config.toml
num_hidden_layers = 12
hidden_size = 128
num_attention_heads = 2
num_key_value_heads = 2
head_dim = 64
intermediate_size = 512
vocab_size = 8192
hidden_act = "squared_relu"
norm = "rmsnorm"
norm_place = "pre"
norm_eps = 1e-06
positions = "learned+rope"
rope_theta = 73400.0
rope_fraction = 1.0
qk_norm = true
attn_scale = 0.148
bias = "none"
tie_word_embeddings = "early"
parallel_block = false
extras = ["local attention windows", "shifted keys", "gated attention", "value embeddings", "an embedding shortcut", "learned residual scales", "capped logits"]
init = "normal"
init_std_qkv = 0.0195
init_std_o = 0.00398
init_std_up = 0.0195
init_std_down = 0.00398
optimizer = "adamw"
learning_rate = 0.0027
lr_mult_qkv = 0.4
beta1 = 0.9
beta2 = 0.99
lr_head = 0.0139
warmup_steps = 248
schedule = "wsd"
decay_fraction = 0.764
decay_shape = "sqrt"
final_lr_fraction = 0.1
batch_tokens = [16384, 32768]
max_seq_len = 2048
doc_mask = true
train_tokens = 170900000
max_steps = 7047
dataset = "wikipedia_en"
Each number is 500 + 25 x the weight over its row's rms, rounded and kept within 0 to 999. Layers, rows and columns count from 0. Numbers have three digits each. The size before them is the row's rms in percent of the matrix's.

# layer 9 MLP down (transposed), 512x128, rms 0.142, rows 283-488, columns 96-127
094:549538490458506499555513494507527500482483501477508525497492529530514508481563463512513567492486
106:529486473503523493467495531523466486476534513526473509482474507476522507494495485544521508485478
098:516534507496500524499518506493466478516511505514472466527506515472531459562524506486519514497514
084:523462484505468497480486490432455497487486507532522527522503505482500478485474501486488514499521
094:492506494502498531505515512481485510445516502527477513443537500489522487507489499498537518480513
098:501489494506460493521521561495474481496539492556515527527471498470493519480481543470507483519515
088:511457486482512482534498490491514525489504506509493500517503513533491497473521483519476483555463
101:515490539481474503516486478521502480475546502493475479551527531476558554508488482454458507525506
106:528471477480492489475507478503476515488560518531503526495482506495481497499513517536443473463527
096:486487499471536495506460497470492510496477474445466496546490504479516505451480538516467479524485
104:538435507501534516512487498482495508484535501520497498511469499493495514484463486526472522566507
101:470507538523453519526516522495523511484556511504512517485495491527476476500494509451479474459496
103:451524539559547506525482509499533508477511484484500516510489497523501514484518476470481506468464
106:492485524463490507480517492490500491524440446479505489496496499443504476502549484476515478504425
095:484504507461482490488506505517506497477499500511492510515492509517525492499466481483504485500517
100:483516482513536485487512525435461501505489481531498490494487504473512510478513468505478503504454
095:501495493538507510495490475512512518477466501507501454472505459486512450477523476537503531492463
108:550512493530508490509502488495489536463474491503501538500502492460546519458497482483489512465512
102:472466499518471502426487505515523487488496499507498471462501509462492497516469518501486503490527
107:531469531500557483510528482481507491464467489471507484444479482501451508488447498460497527530491
118:551477515533505551506501481536478493473480502511499525535513494545515481464511494495494481535492
107:511500472496501526547460473509495479461520536467460515497486522503496519490476532492536503514497
098:521481484486491499521503512505518484503510486556524491488522435542497456485504463523559508504482
100:449513504487489493529494464537513522509479500479502524535522456559518507516473519517527438481537
097:482460504507571542522499536537498489504544471499433485552503515510509546511509436524499474509497
100:480507482506515570481507514520511495498473496523496507477509491497528502494494517511509487462522
093:502477512464501516526497518470517475492517521490475485554465526498504554494482539476515504492493
091:508466485460494501490495518471495475466478511497489493519446527480460494534470521498513478549519
095:464510471484528544502505488481511477477468457436523512485457533472492501512482493491525494460501
098:525505486542507489507499497509501499546475468473512498502513512490475477522506511479479483486484
089:468525503443544474530504453480509502514479485511473498525498525488486510477511504521491535494490
097:485502500514502507508452515523522517495490493474486538528530534527479472495479492502521518534530
092:497499504493483541496501496495492488477473502475507478513474505503488511539491522490456514517508
106:538500525514527512527490506489522478520509446539497488542480485496519493502525480516484516511519
098:505488487510505514475496522509513481487500482505531459493520472532497505509471485530512473522481
098:523542528509567482479494500489582459522499481492506489519519486508499514500480459473515496496491
107:504538515511481477436520468535512501506496519491497477515524523506527454496496555549492512521538
093:459472521498484478487447524463510517478507471515529475532503456563489495510507469509459498521475
095:473515483503494510496491548528422508498458513511514499510494464491550491528552473566498503469452
099:468474525501475528504508507489486504489494481537481505512495512522489546478492502513484484516485
113:500529491482520486510533467496487530519522445477503496492468470521514477466497572534506506504472
112:526511511486473523515526517530495487525500510497516509506485510519486491501499494521501538474542
090:537499491488488475504459505546497462522511509506522498544507493445481521486479518478460536503476
105:483476467513505499482494526486492513493478480516510498521501526487508460492495479541501486531489
099:501495444521512463500514521503485540478507480474525510503489486512473499468496482479512488528491
095:495550506542535503537498524491529478462535466516456511483526532504506526478530554468511511491497
104:494475514452462522472481464494553485529531497483525449474479523516487500492518562483497498505483
102:514504496506530464534495518463457523520505488503553534462532465499533484516543496530506511505478
097:476460519482465491437513519524496473529477479490476512521495469458505520523492510469458490465479
085:493419520505476503514492516543504504479518488539508494505470539493509514523504487485491481491531
103:525468486519508508547496448510489516513483528481464496477493490488494500543514543494508522482492
091:491482504490524522544521456496486516500511525443464447505512461487523498499495493482485476513478
105:512523466475461504548478485515539514546520525478527484505521477553484510493475484523494497500492
099:542500532491494475497510521502489448458501499443449494506494479515455494509478484495469514514500
100:472472564487512487506486493516545466504537521503497500509502480514463550485487485477490531512492
110:524488524507489549525538528478521496495529505479468495512497517515490497521498494544453523527546
097:484449497470500494525516475464501487523517487512508488556491539472547517506498541518446495508506
100:497521491533446501514516474514469493442545521490506486484501489516484484519482530488506521482494
116:480515494505480541499507516486491519508460482487534495500491475463512486504498520502478490489471
117:477535483511523475509490523479490519524485514466446523522486512486499551483518484495467524483482
098:481434466497492477492499497496512528497495510497478516473497474498479502519508505536473500483515
107:521509534482514510474529509498522477486435489506474494561502471503491500467463518489505514495498
101:482502493487522556474471531522520505517485495496475503493538499487522488492527524512485469526520
093:477488521499520514487510474517486493503466536504503472536538458498502458494474526509455447517494
107:474497530486526502491484494519507482522514520467474489474499484505565456486507489497518474475521
108:487504518477537517461460476476505518536465541519553522541499459493512494525519489557542498478524
109:454493569469504487471473527537508515466514497495513497478505503493520514497481483516490519511531
106:451515522520480548530513497493528497455497495466501523490480514532496514487490498493490459551491
107:474518502462514479523454507488491484471509462523486521491506525462495493504494534492495510480508
104:517507485496527449471496509531486463492492450499488471470505497471500502481473468534500494491467
096:478497501501533475505481514481514486520499486498510504520519506492511529502522491488505508498494
106:542460480495483541477531493490499496502487503483463492480527496539488494465497513492497502528517
096:509499550508483528500524515465508513502517490472470498469512473492502494488506503528545493496514
103:485502489494509519503485486475504487518463529514511462509481452475501491486504468517499447486485
103:499486542466504540516499508519495447517482504521532459547510506479501498477475531500496510506559
099:496461495502504516517488500557484498480500480502455500459535512486511498546494512469441471510527
100:496508505487503463479495498494469492503495488517528481495458485486508505482512512537486500523486
099:506468507507508501512503508503543483542440505486522456502533443540478493484452497543484458530492
116:486501509437504510513499534529527501502454512485481506498504487488525455477470500503470491456523
099:491480501506496535522483538489496500509489524542500496481468490453505515496494505473529493495505
087:473495472473518492499505510498504490473508500497479494487532479549500528502513486510522496523495
101:520446521460456578500468492503509496466515463512470498499510490525493485478467519483515494539519
102:522536496486470475507484484476471511460504504501517512474505501487557513482509469516484525479515
106:511516514472483554484485494504501551513501464480513542480540529511515474461478548494482487490518
098:465473505475498490538507532502471531499513454485464556502501487522474468462470550504479504505477
113:477509473491543512541554516506497448515477508529476472495490540497518517527478494477479510475502
089:495487484520493494515483522485513480470473464479490471549521505518484490507461537498493504524474
092:485503502499510465461486500486507513532511521484517497473472468473507500513492498532504506469545
120:529508494543475480488500554521531511538532505474497492545452504463489512493493517466458492491465
034:528477513529486551513492434467502488481511493480530473491508505497490505504525541529495530509479
119:510483508542523493485508490483486457530513524507515468489517481510513518518490496469528491487520
092:498488511490523489479526445513534469517526483498521464477492501507490470527476480451490520508499
092:497463511479489501494451503474491504486499546492506515514466507448469474505494456499515499548486
096:500503493463518485458487495528491539515503485517539486519491490531502531495518487511470467502536
098:496509488519495552541505501524470546502441551505500510487516482523512467496563493489503498478470
097:490482489524526527499518470478474494529435512497502463490493487485498464492515472506494509457479
089:517505518463502509536488504483534497458499471507479491486514547546505505485492469463531516506506
097:472505501533492491523478511474480538472492512501488550527514492530506539451531471529501537507520
098:492503564486496554488494520524487547500522498559492510517476547504506521526465523555534503456486
089:509511490501426518486497466491506492530523473478522539463527500470476526512478450468529509499487
118:461518509437490527525493534440483529503504479475532496521477459544485519482471541500509465504484
096:510475486462466522467501458475479533476503550539500518507523433504478484508452514498480476518474
094:499477474452462501461514532486487520456478523487496483568483486480508511483503534490532536507516
105:493505481479558508516518495522484517512486492499452470476514483508480490486490465517486483519484
090:514507546505511565478541505529545422496547492513489469456502541489533480472471496508479521523504
109:493534514517546476495502525483564507523479531442501476461496511422491477479464486513488463512505
095:479524520474517473485524514495494538494496513492531522537477526488532528489527471460492505460505
095:506510502518491538534533481514515493515477499504527496446513510473508493488511471480540491459474
096:525526507467501503528525523518482462498495499458486491552491481506479510462478522478521500537513
106:537510525489448523520488534564493491508500478525518483498485546508511540484470500474485509500479
103:498572495506484472504498477512465501555525453451535511564479518516501476520479484549494520491534
093:530542500479458514498495461509536493499495472528497490493541538477481466441524476509487489519515
101:533493515471483484500486492483494479452505520540454504522514509496548530467487528501510524491514
110:481538469519516512492502511519500522544493473471471504461480501536470525509483536521525541502471
109:503523519542499501449495515507450529505472471454494506497456521514486461509546460501509483479471
086:493484515522497502518523493527501503469581477485538500543516499477479495505507532485473486529527
103:498494496459542465508521494504527494435537520490503548514496536478525513503498477490497510501493
113:512501507482493486571529489518508487458520512470467552470496499526495541516515490508517518482490
088:480493461451485523503487502528474491522485494510515511500460509495512498504511516482504513507511
099:522506511530547490478507489519484477485522502478499527470511493467484510525528480496504503494495
100:478490523480478525532512497475520482505473543524548486456523481491494528476498503513537483531511
092:533513475487483509508499495502485498540477533466527490483481477505477490508496490496463492478537
107:509497484519515510456493488527464504543508470440483514495514517481498490530503521554499543484490
100:512547461507490511513528535483483540437514470490516489529491491523518539500521513527519468512530
103:481482498510541516480488563473513474527482512527457428485486513530528495513505458502537511490468
098:506463476495500501532491499491502522501468540521489532466467539450464487475458533518475532530497
109:484484513505499456512504511464492502517482498471492504531528495500462452491534486490470523470462
096:519538476520545484504502539482445502511505524476515509488529497510508489516455509492499496450490
086:489526484511514497480484503489493510486467501473517549477517522539491526490476573496532500548515
093:502491493507504485449533516519473499530510502536502505529423462494466493497468506494530490523491
108:510541500479554523488553512495461502541505485492518512534488499498532504492526493472537505498479
095:477482516494519542448483510467495505498507500501492496500503497494495501468496502496495484527515
088:516501493490465528495544531516516503505463548496503475505523480527497514563482510484542479512488
105:541466482509517520452500470560516493525487451513539496486502527527492516533485496521502431498544
104:480482514539451475487487510492504549503517489478541523522477478511514472507474478489492484517533
104:489477476463491526496481464476506485499497487470492524497543506530480503559501483487517500505458
112:468522516531516457508513486521530469477469499492500520491460528474477533521536517476490505455497
108:442580518493511543468510514530520489508528510535570554513482487527492443519467522489520493527479
107:505501502467506505516509478472467509486446508502504527483550496472517519494524464508482475478464
115:534506525505497527486504494509497511474489522538482488521527508467512476503486511510495502475521
095:480516506520524515504532492539531549522482469451508489460528513485502492514547533530500497494461
110:502497521518523479512479509578513505498484493524482526521467478507506487495487460504477507491499
104:472484503572485509487488518515487485481473516445533518553528512509486557495462466527508479519478
093:501481516526517519522486476465489506486480497509493481491502498542481517457499514490497500501497
103:528462513474484488502488484522540501492501511512479526518506466517458479530517477495486480466470
107:503520507526519492509520498507530495545452519494512515471512477498472474539482484496533481518498
090:521510541504517520499504507552499512514500491487548473562501527476543518477526514525500514519497
086:555551476490472523507524494510496517524540499562508498536514500495494544498513465497513530498475
108:510527538479552459521552544498485475499514446490505499497468484507524497486474504476488524532525
099:520467519467500489534490486501509479493490558487513511478481549489519501536473531476530532507550
096:506501538492528508458486494531522532496499514530544501487490457516489458537508504507488492488472
100:509491519537502541442529478472463473530513515487475485481492516495507512511470535499495480506492
086:524508538520494488511481469524478484472535472463494557563509538511491517458500507510520519483521
088:528480490469555503499519506536571526474518501496486486513487478504487491487495507511552466494530
094:527491535549496510526505508516509522476466502503494537476502500484503478476469465476537458453503
089:486491502465527489529472522521519493466506501495484473514556506517488474522450515499499524524492
092:472458532505508521536514533477535494516512523493524503495487501486482466528492538530498470487522
097:523506503505477512512494479500528528546445529489481453472492483512507502507506469457525526498471
095:482533505493501520485494506537517456504454510475470524481472500489463467507497536512474456513496
106:486501513484535548428501501517466510451470474480519471495483523508486470511519497497533512478491
104:488498490478546485495509499516506473489493529493460478531476499478485544510486489452503483508498
103:487493465492488490498460511528501476516529482487487480532551516478477493502516497515502455515507
102:474482517489553487548483527503519481516492504520521497488507476498505508482531509506506497513515
102:511525527488459510491528519508476495504516506464506489533514467492526487535535500479481473520477
105:499503482452515538487482484531532511466516514432501538502519480496487492541514528512529480504455
115:493502503479475511490455458505539519468459490477533488536516520490490509519550480512476514487496
116:527485475486507538519537488506493493506489492468456512513495497440495466521464502518464483509481
097:530526490507514483475496560514516498496519501514463472487444514476490486505502529478508514525464
108:484472535506518499466492489492490476531501479467491537485486486512469517501544493472502474499455
100:472460540479476507541502537523464537483520500468524494544465484497506491507530512474495492482482
089:498467502511492523499514488502492465494516539470504494488506480500469505531499494530492505502516
098:490488523489499472499513449485461515491525476504497520482472456511486541501468481460471490516530
106:473464551506525490508502534495522465493505489515500499505431511500481469514477485515500508470496
094:512496521476522484496482508458497464533544516552515487492504529475487535492529506476499486471488
090:503494534511518507519487511518499498496561513493477503497458520490528498484473444508521491536471
097:515527464461462521496496513510481505523468434534523476453485516508507506517510549527530471524517
092:455496461482484508472538497492499498494490480510472460464497475470518479471476501500529508475461
102:475510465497502566481533472465467502490435501531485467483488487547463537479475473497510455501520
101:516482493452518436508460455529494490521510489478519469547479493450504487490529474525514531477484
112:466479488497481507545460493484472488480500527498510508495492514468486468478512561521481541475523
105:501510486498515457520506501486497481519487486517520457497492479504524513508515482505483555471492
091:479467483526497528501513520544540516529539483524527485507508490488490476478485508475443511516488
109:510435469504502485529477494514505512519493529555513501482516503476524554468477501499503473500515
100:500493461503503482481502508512518512525484503528524479501473492496478480485521483518512504496515
096:492486536467519488536489513499469450466486489513518514451495494530478471524509431496517479522478
099:501520499528512530501476517502475520511514485513536484455535499525497508502501503522493483510504
094:509516527505515529516484503507505545519498490493505491477495479490492471520512499486500484475477
097:503505468462462518502458524512490504482511495494481500514488491510529476472501476520461531505502
104:482515514506506514509471511516514505502517501512520493545489496463493497471511537490511507483506
106:463461518557502541502525509530534518495499463493537538486529499453535554504484504474514484513520
028:492449499500480512480534489531463520523510486499531448490522484513494529515498497488509460479495
104:514522519492515516501486508502455478480450503475521486518484500467510519520541517541502500480508
098:508480509443487498505498501460512506432526539533508487508496490487480484511533478510518536535475
097:491471526478473525485474521506498455524513524494510516471450506484474508548533489440496517452516
094:522498495489526497508534444487463490531499545533431520491449483475507559466535486505520516461534
105:468460510501489553537493525519464498499491496532506458499501496512502506482463458467506512486494
093:501502521468435493494447503512482485495485470481472545538503508450479486497481524482480480504536
097:538490508548464523514492492503455540516519505500510543501524502566467456506481508474496473480489
104:527502510553495506486501501496541459492522528537460513490446510493531521512506442484466471479514
098:487511517488506472503513534529510454456454494464519501542511476484523533452527487487521468530495
091:491505505513512485521477518472520505490480486491488479503479493489494470458465523464462516514507
095:485471505513556468506492508497478480478498490477495488530484512497495501508495467480497523491506
103:505523501546463512478531460520523510481495516517506509456529476503484475483515498507518448489530
100:485494546524477483470512528478485498500527517565516478488493507538482487505534465541524521475487
109:497491524517518521485514487453469526500466521465484497469525488546470467525479509477516507486542
100:484515516512521479519497533510541511542551499456500450469467483474543483490481510428526513491471
# layer 9 MLP up, 512x128, rms 0.147, rows 284-488, columns 96-127
107:469474500516496462462481537511478550556466501470465440522495505525473482527503509497535476509475
095:531482472480464452509484506460496527512544498549505520508522473462489534525507531520490502513500
081:473526516512529501518523521576545492504531505481497466465503503495490503519551508512513499512512
092:480483487527509464478496540528464510525528503524568512517505516502491529553524506494548516496491
093:548532492492473510478529513499448523522511484501491484497467473503493484498499516496515477531535
084:555489461502486469466463491504505494478459533506542521497511495481503501502480504510516482509488
100:528484474530494486482489509504493492475497530511487501504520521535535507535507436479467530518512
100:577463451473491493522483500505491536489535494523525544513483455482510474495525508467460520505524
087:495490501508461502491466496478476492524510489533526530500507458498531506529466518494552487479532
105:509523531504464517513522523515480550474493523545510518498496514539478483500498477486503535527496
107:511573503472476464478468506511533498540532520531488516514511502491488512516495501525492503494531
097:466490500537485462499516525491494517542489455528478494510504494488492504490497493541477456486518
109:522541479469450475466551491510480494495549464504513539465502465509485477516525486477519530541476
094:480516451490493496524495442489508489534490510479485511514560530518538492512547451508506563490506
106:536550466509496435527516458513488555529533538503499500505536496481469480534480435473469514504515
101:527545464498483466500520534476545472497529517524491517508492489501512518516503520479532513528536
123:522493468502461506525431537486494508506521497517473487490466507519466505499539513505533507518519
097:527532500499543481504506479510486524530547518522506516489491467556489487461469474527501504515465
116:507539488476478463490479527482528536477529529503477521549504492540534470513522500495515505497528
118:518517516573456478527477493516479480521521501498552549517545525478519488545515480528499520515487
107:542482518486490497473496541497469486493465533499486496513517478534538460496471513465525494518500
095:499524472498504470530516490539498537473482488519475534530533534519520505493486449474464490521475
095:494531494484499434469485530496472509527497478574476508476467505471522472489502507446491510509490
098:480482459525515467506458473510484499505483484509475519541504481482536534542534506484438488495533
098:524562442516488474503449492515507504501504459519465549493522514509510549501485482553517516525489
095:498525526479533501518544500502494497490500518517473505450510532522523482482522490453490504485517
093:511540505522511496526544491527529507508470551474502468518537531519504503489540509472519521495507
099:525492462495543434568498539504479544515521475517520506534519448563479517533501501518529458507500
099:497479534515493469500523510516513536512481486519486491471458492494458530476532495475468540508529
090:522494498531474486476483502541477515479467510496509504465462510534529457524498446507517469534512
095:480507523474518495493493473526485468489566538495497480460469467495490499512512520516475517525469
094:533520474501501474552490509575452508492475537506513470492495503531522482510502452489529508517525
115:552466511468508437533482491531539531487518510518483514539464520517538492525516506528498519543536
099:502477506459460502486488510473505497525507520518518493507470487531497478529483492480552482536508
090:535485479504521462500516437504528514504498469467504441489476492484469434503528490507461549494486
107:489485479545509461497518511507535526486517498524510512539503488547576515529503497525502489495474
093:542541525479531511495476462510497555513514511486505511439478537517533471545459488521527463513509
101:553515539511474519524480435507543475491488527502476487491497493497475507505520529472490506518555
098:499476469520456492500462462517461526513534507489495502473497503502527517534546507523488521554529
115:500500501522508523469496504532516503497493531513518495488496527506474485511508507528484489508517
124:482529502544552450554478491447461528482508545501521540481538469518543483483501498489475482517490
091:482478490476490467469484513516486538500482479517530465468515471476561499510509500459484464531535
110:497559475524489474513473505510462537539500502516511505530514484494505481537545470502529529519567
107:484526496524514486494504504502511494480530524489514513496454461501501538499521492467516478545539
089:498504491468511522470528505463457538549502480540511447486479495484518516519502501525453485476486
105:538548510462473494479433510490486528504498512533506515463490493504460488497529494516459525527493
103:520549475529492492521442494491548509500500525541538532546520490525507487504516456501487484517498
095:489471508458503469447515528476481489494517487544497509554509531498488500513516486536519532497504
081:530515492526513467493483542486484518485534557501518486514554503526485484517517483467498508486481
100:520473494496498506498463482511534490518476510473482501477534521502498459531519496494506486521517
088:467512497531479485504443485490469487532518507503524563516514503529484505502516464515528528500490
110:508494476451494468489539468527488486501465519461517511492509450517544499565537482515541461526479
096:490519459502476525559474527491496538468514506498510496499510471499451487507471503503496479505467
097:544519461496501515524512495554498505518503479476476525510495499458447465520527508449531487528537
108:498473560479479481533487505517502538520499511569465517508485503504526515501470525511476518510505
098:481520461502524483497519518540488499508511506511477484479478536533522464577503463475502489507505
104:485538528495452512487464530572526553482530493517499541494460453531514490530485504493495508535518
112:568505506481526457523469495487474527512539528533468488523529512520508532464523495518502497517498
117:498496527468518504526530501504503475496528493543485473478513503569511467492500474471497538518492
095:522523482516513518512460536543523486499529479514502500528515533484485464471535500509470466482482
113:485496555459480479480502549517473510552453490509471493498462459488500484517531481499511511509527
098:479555498535469493457493516521475467527496514513531528570508511489546525490510477490495544542516
095:495503483490466453505499499521487468519519517529529513461488535517511506516528462512499529528486
108:491534527539490483528497479512514509532504535475531473517512448535541524513522508517470497539493
109:529522513514514471542508529514491484527484469493484527521518500511437436499503476524535490495500
108:525505509493500511469537469495528507462507511521439550472534447504514492526459499520495508522488
108:483527492494500501523469470502513554530471485526507475457476531495529512470527495487521478504489
092:506447504459503526482488482455491517536523525515509495544465504499533486503535493508488459542551
108:525507522457512428490533488512481463510516460504500451467490499463525472499493513530479506491509
093:474522509500492536478471467486522503562481495488551513500478528509486497511510494523487459502527
105:520475511474497490528496495525510542481484543470479546496482489484525443516514511497456491498506
094:502515465527484511509486461553490498543525502507495512466495472537450519545462483490487453527495
102:528489451492467483515472524477517501509495507473528521537550495467527470517484474500459497541517
105:536496471507467507506488548556519484507515487506539537533490523507535504490516506528521488507536
094:508522491516493499458478524490506507484485462513509487516498419490509498471472502537538554527468
097:529502527457498493515487492485438557519518493513472463468514516522518471505494494519504492511514
100:540509513544493510504476494492465526528514520526484478509472475558504557506473495470529536551496
131:491562458519528483495494483450505489486506506534491490512521521520485461485487474506501521504497
098:499504530481493474473502489514476502472519516498488487512535529471488490537477500458493540498490
086:537506474503497489473449522476490475506480535550493498486475470513503485473483496491510508504568
105:520549488465504506482507536527481498477518520562495515508535460490517490506523515464472483500484
100:499486488467473492509498522510513549515482511486490509481496539505476556525472511496545525519527
106:489488436480494511466502521551521532488501522522517541519515500545514472479545482513513478492492
101:553504523483425471496516495524473498529507495547552469479489522505499465529482507552475480521501
111:505506467540506497497448492516478552486490491526519505488520488519469454494501504485506500509491
087:481458524461515539486483533484489479496501541567490504501475506529523504497499449557530486537504
089:483517557493506460531481507498503493517543539508505538482541499510510479504527491465505522498509
121:527454520463462478473520491486519520498459520559489491492490550501545543468524492512530511523473
036:506509494495510475497475508521488489515527503528490507486494490492464515534514484512481478548541
119:490519519491521507500487455513492492524505519518476496476462490492513482491508499526470460520530
093:483489510460473502500453491481516507504508466523501508519524457493465502510483535535452512515487
089:494538508532474482495502479488458466529498493515514507480543521513504533484445519494503507521524
094:491551430502450514552461485539508505498487483506518548513524483523466522554513493460535534516489
102:516533489527484482472502503460461528558525492537522511513489487482505498505527486536481499501518
094:489497504518546504507493464516477481536520506524528453485516480508506511504492477474510551505525
087:470493471505502504492502470494460522532490503498535505523489467459480495507532501543471508488507
098:492472486476494481509534447503487499469531524519466451458464479470521482523498496459472471559518
101:520494441458482465494523493516470496512496472520491511503472497482528495506552479554467460524509
087:498468482501481484522495509501455529525492536478535462487519482485482457514522505526465497517508
117:556517491515483500516469479536527522463449516500505510477495492487534472491520458498492466515507
096:471500483485512475506538492458496518488512495536483488520465475524492537524521489528512545515555
095:467485501530513481521518506489508494505515513541494508502483500525497542480520428485468503508475
107:493523513495481494498519487551500486542493511496500478518477485564501482475464472461511507545489
091:522538521488467499572483546527482487491506533521556524506490444515481520514528511515493527497515
110:504489537491508520507417532528490520521518519540482528493517503453512469519512493496477493492496
092:492508518470448468483486494474471495505455505497495535490498503512477508509458451498484506533499
093:503517482477502519541505455525485559509501528527551513489524455485473483512524483485516488483524
098:518504524482444529492505498469472564496478498477498471493505512516547520528498534539514514518500
103:504511456484508533516522457528478498477490534502503448487507475519480494518516494519496469495459
102:518462521479575501497466465519538520493551503509484520496503530555537497472488449531470498494519
098:477481477504496454492491519524479499475497502515538474495462489488500486518495461448492501534491
100:536527462560452459507490468544475462483519522505514552514493469515513466493568458531503479531546
114:548505508466513482525485513494494534571504511530435483525475557530527521500481510523479492505488
117:517486484518487503490480513546555490527505510546479526504462508519528488543499495528488499514544
085:492513508498464465523507463532444494506476509471499485528539497505490464530480469532504511538523
096:482522495499520518528487522476520508504487518531516507522484516535515480512505454475482519498472
122:500508499492506495503478516517520519505490535528511493522519484516538525527471472486492512532468
080:502563521482493475486504494503490540545477489498499518473496473511519469531469495548499538471514
096:514512468480513505532498461504517541503512520547489483526461510499526529475535499482476497490555
098:480497528507488501486492501508539489531507536484523510491496445534452487470514529505504494536460
095:527482536545486487469502504480483494500530470535481492481507472505479481511455507485484483548518
115:502490473462487525473495495505519499494480481499458544501463514503480464502520523509508444515511
102:522473442494447510512476475496517489489467510503511504472470494478534530513453479488469506506482
104:504525487507523470475469482478515512458478487503537487518509508566512460519457488494477433501493
101:484501494525512482515427501470525529476483526488544514505491503504485510539478503483517488515534
112:509541443466509528527505511479493508516513518521545495498496483514480534510494488480490483521524
093:489516495502451490505414496497510503529473505562535551490491498507493481521534500542502490503527
079:462461526462542501502545486499508517495517469496529463486518488475502477510486465499470484512502
095:533516503514531478522489493488496522513498553503491493465507510488519468512515448546474503481517
108:499531456513501450530472475486492503480527550522491536520513514532458496500508479475499515544556
093:519525492497469487564498527492488515456477548551529520518502499520501498522501479505537526487489
092:435502474510509526498507505509485475517488533493492546531518503523482520539496455489544446506482
107:506519472498512468478486502508514540553522494491491490470526489532491505580462452535523494513529
106:466522526478491458495520528540506501551520503505512555497498516507540529529493481489536473525502
102:497489496518476458499523458463554525512522516543500468463521519522483517520499486489489555525467
111:560498472498452515532482468543493505469503512538484505549501500486511521511520505535479469516501
109:480506519495479494513492464500522481464479536536505550537511468510482509495506492499503475520489
113:507549475509509463545490514487519534509456512524478502555514508518477491483499500468531497508513
116:498543501464508498476508481498505549484540534509539513499474500507538514481513514503488544494528
093:503542471524510459501477498538483485499472476508525506470479493504497496563471506495530504537500
121:510499530481505470494503519543442498467505563578509491507506449480534486488498520536456493512505
107:487511523463506473486463519524473526489524560515505533503509493541500481506539479532531461502467
090:500465459460521454518482478512491545501504511501486491524503482502532473521523509482466457527552
109:473512494480487455491450489500500503555483514485483517498524448513508453537525507510505458517489
108:455488511504505482523466483489433479504492517504504493497518506498530517520499464455493492505484
088:523536498462498462545489480490484509517483552501506516540498509502515505487480463480477513526520
087:537483528516478490468541516546504510493507544474525450470522480501498485524518495526523504531500
115:484514518433486482497507528473461508490447496493521448503466508531553464474482511491449460522535
098:504526475509501517542508535479495546509446542498480495478490505532498454485493443483515466522507
093:499536511548501533482511496539465502479497514526480476522503479498492463513511487539482483495532
102:501486503515458503517494476515482469532507485501567493506484473479517530541527471496534536502483
084:502507502530488491450500531531466473493505502536514522516495462507519524522450470490477521532441
090:527515523478472498493464533481504526485502571501487481577467535502501541470511510506468459497509
096:482520508514493454527488516528499506566531494504515530490519432488516493507529469525555542506513
085:526485511483450505521478507495462495502460515528558504521457457466498494469505507529507514491486
090:514496519510544536532486487544485490505486504517508477530472506506460490500528500539456517523523
095:565493480530509496550497436534483489515518512478496492518530469484507458552532502492528499529485
093:502530484479489488505486508479504554514495519503531464522495531476529500523540511509503503495483
108:527520460449525480496484486527500537496476549488482537507472501551532522512511495516476511517502
101:504468525485531494454446533528473502519487497496545484515497512501516497516530472533478500511532
098:528507530494464491523493505504475515500506528563512464484473520473518488504497471531514499535493
097:515477508497523526512470521483486481479491507543515493500468467513528450531463506508473491502501
104:465508504535482483522501515523493503492486512517500576451471516509527497503463493512498474529495
103:499509507495481486508532467480508514502515545536530485458488442490507463518492515532492479530466
111:505494506471480523497530510491492564480491558528499532526500495487534505528450507494443492516478
115:525505514519493504521501487504546518514497472537488516518449529531521544488503517512485515519488
092:512479525486469464501483511447469497504479532541521541508521520499471464498469501510503520531486
117:475479500495470509508527486548478503477511481527444502541490496523442519511494475537544445522466
101:470540467478454504511493522527459512539462486520546504536486531516518467511480480519484510493473
092:486504498443506474493515489485480522501540501524504513524494474536526532494502497520488473483492
096:449488503475493500469494542517473533528525501514496485509512515507541505525472523494537504490560
102:513518454512506457521485526558449500510485484494505484465510519517477531481465491550490482514491
086:489512470504519442469518483501503524508487462491471487547549523467508511527542514519464497495544
086:503513450459496435506528532510447532475498542503494533487488553510548519558507504509495495504572
095:520493513497502448474521523513475485488461506515493544489515428492506471510482454497487523521484
090:510515505475493438486483517459494515503480521532434516504464523494488492478483499545507497501482
103:510507513484501498467510496516482463557550494486474539502470457540499501480515501499538502506524
099:491474525478501468508524444526468481518531468537508514469503488491503459529524514487503504509552
117:501517475485507491473519488474544489487557448493477522451517501499482465485493484525471506509562
103:548504450490526478513508427542495501461537472503484506461508535465448450549506457457533528521490
092:517480478501490530472474497503527474555532470505501503533503481492510503484488455468514453531495
113:535498500512506482498525471534465509537541483548474513512496509511544507541504496487550475566501
106:539557529522516484528459481490502529479540536479454514476523514539488471534545514487495497531511
096:495462481482487456516509526493523545522490509491509508495497526469514489482507495528482496533547
097:471510507519482495499514549501525458509503529522523503477495485492506514477495532514506502519530
096:512526515464475518544504466520470537528530528515480495520498476517463497512493506476477504519510
095:477500505523487496463512508521512479539541522543515525506513494560476551474526468501490505542462
099:513476552516476487512498442479479504517489479512499530495509482543502472498490490509487501531482
109:480498520536473453477490475522471492557495491516482534479503478523522541508486492510550517548518
034:509537511475477475498511504529499485527513536494527510520502491522506506528507469527463510559512
107:512540474445498483515487469530500464520467529493455514527494498478530487493456533462453440502485
097:497467506526517485458491488509495529526521504525486459504466473493482516486535518523476495528546
094:525542484480445458475492535489493518531492452522534496462466514522512498528517478500498505479504
089:513490450492478480496525515495496461502447465521492475511501491482539440472490468497515459505522
108:496525527495544480504490467526491491492509499535460473511553481506494525487547498494491488507565
091:506470516485482501467469533492480470477489483504505504494514465556543495511453484486535482533525
100:502521500526496511476448498498462550529484480499532507506471511500537481521493504535481528519481
102:483485535527502484479443478508509495537452478532491474465429505498532503511505510498502513510491
093:528489493515492482496544442488496534552509510505471486452517464485521523512473508491443443519503
090:523531505467510522503480484500479499489460523489508519483504538520487480512513513471530548500501
093:484514478466483506498494512475525518530516520511516555503460467541492529496510453559526495500506
101:492554465524483448472515529513515512524546474538501520505514482504504526494510515465523435516520
101:549486467521483490465529519524516520488526493507501526492476485520521457487554502493528531498567
117:543499447503474424507490507482486481534470467536477487491491481505496494529503519501479468522530
103:532491488532470494501512503545524525470462475484512516482479502484465479493461510536499546513487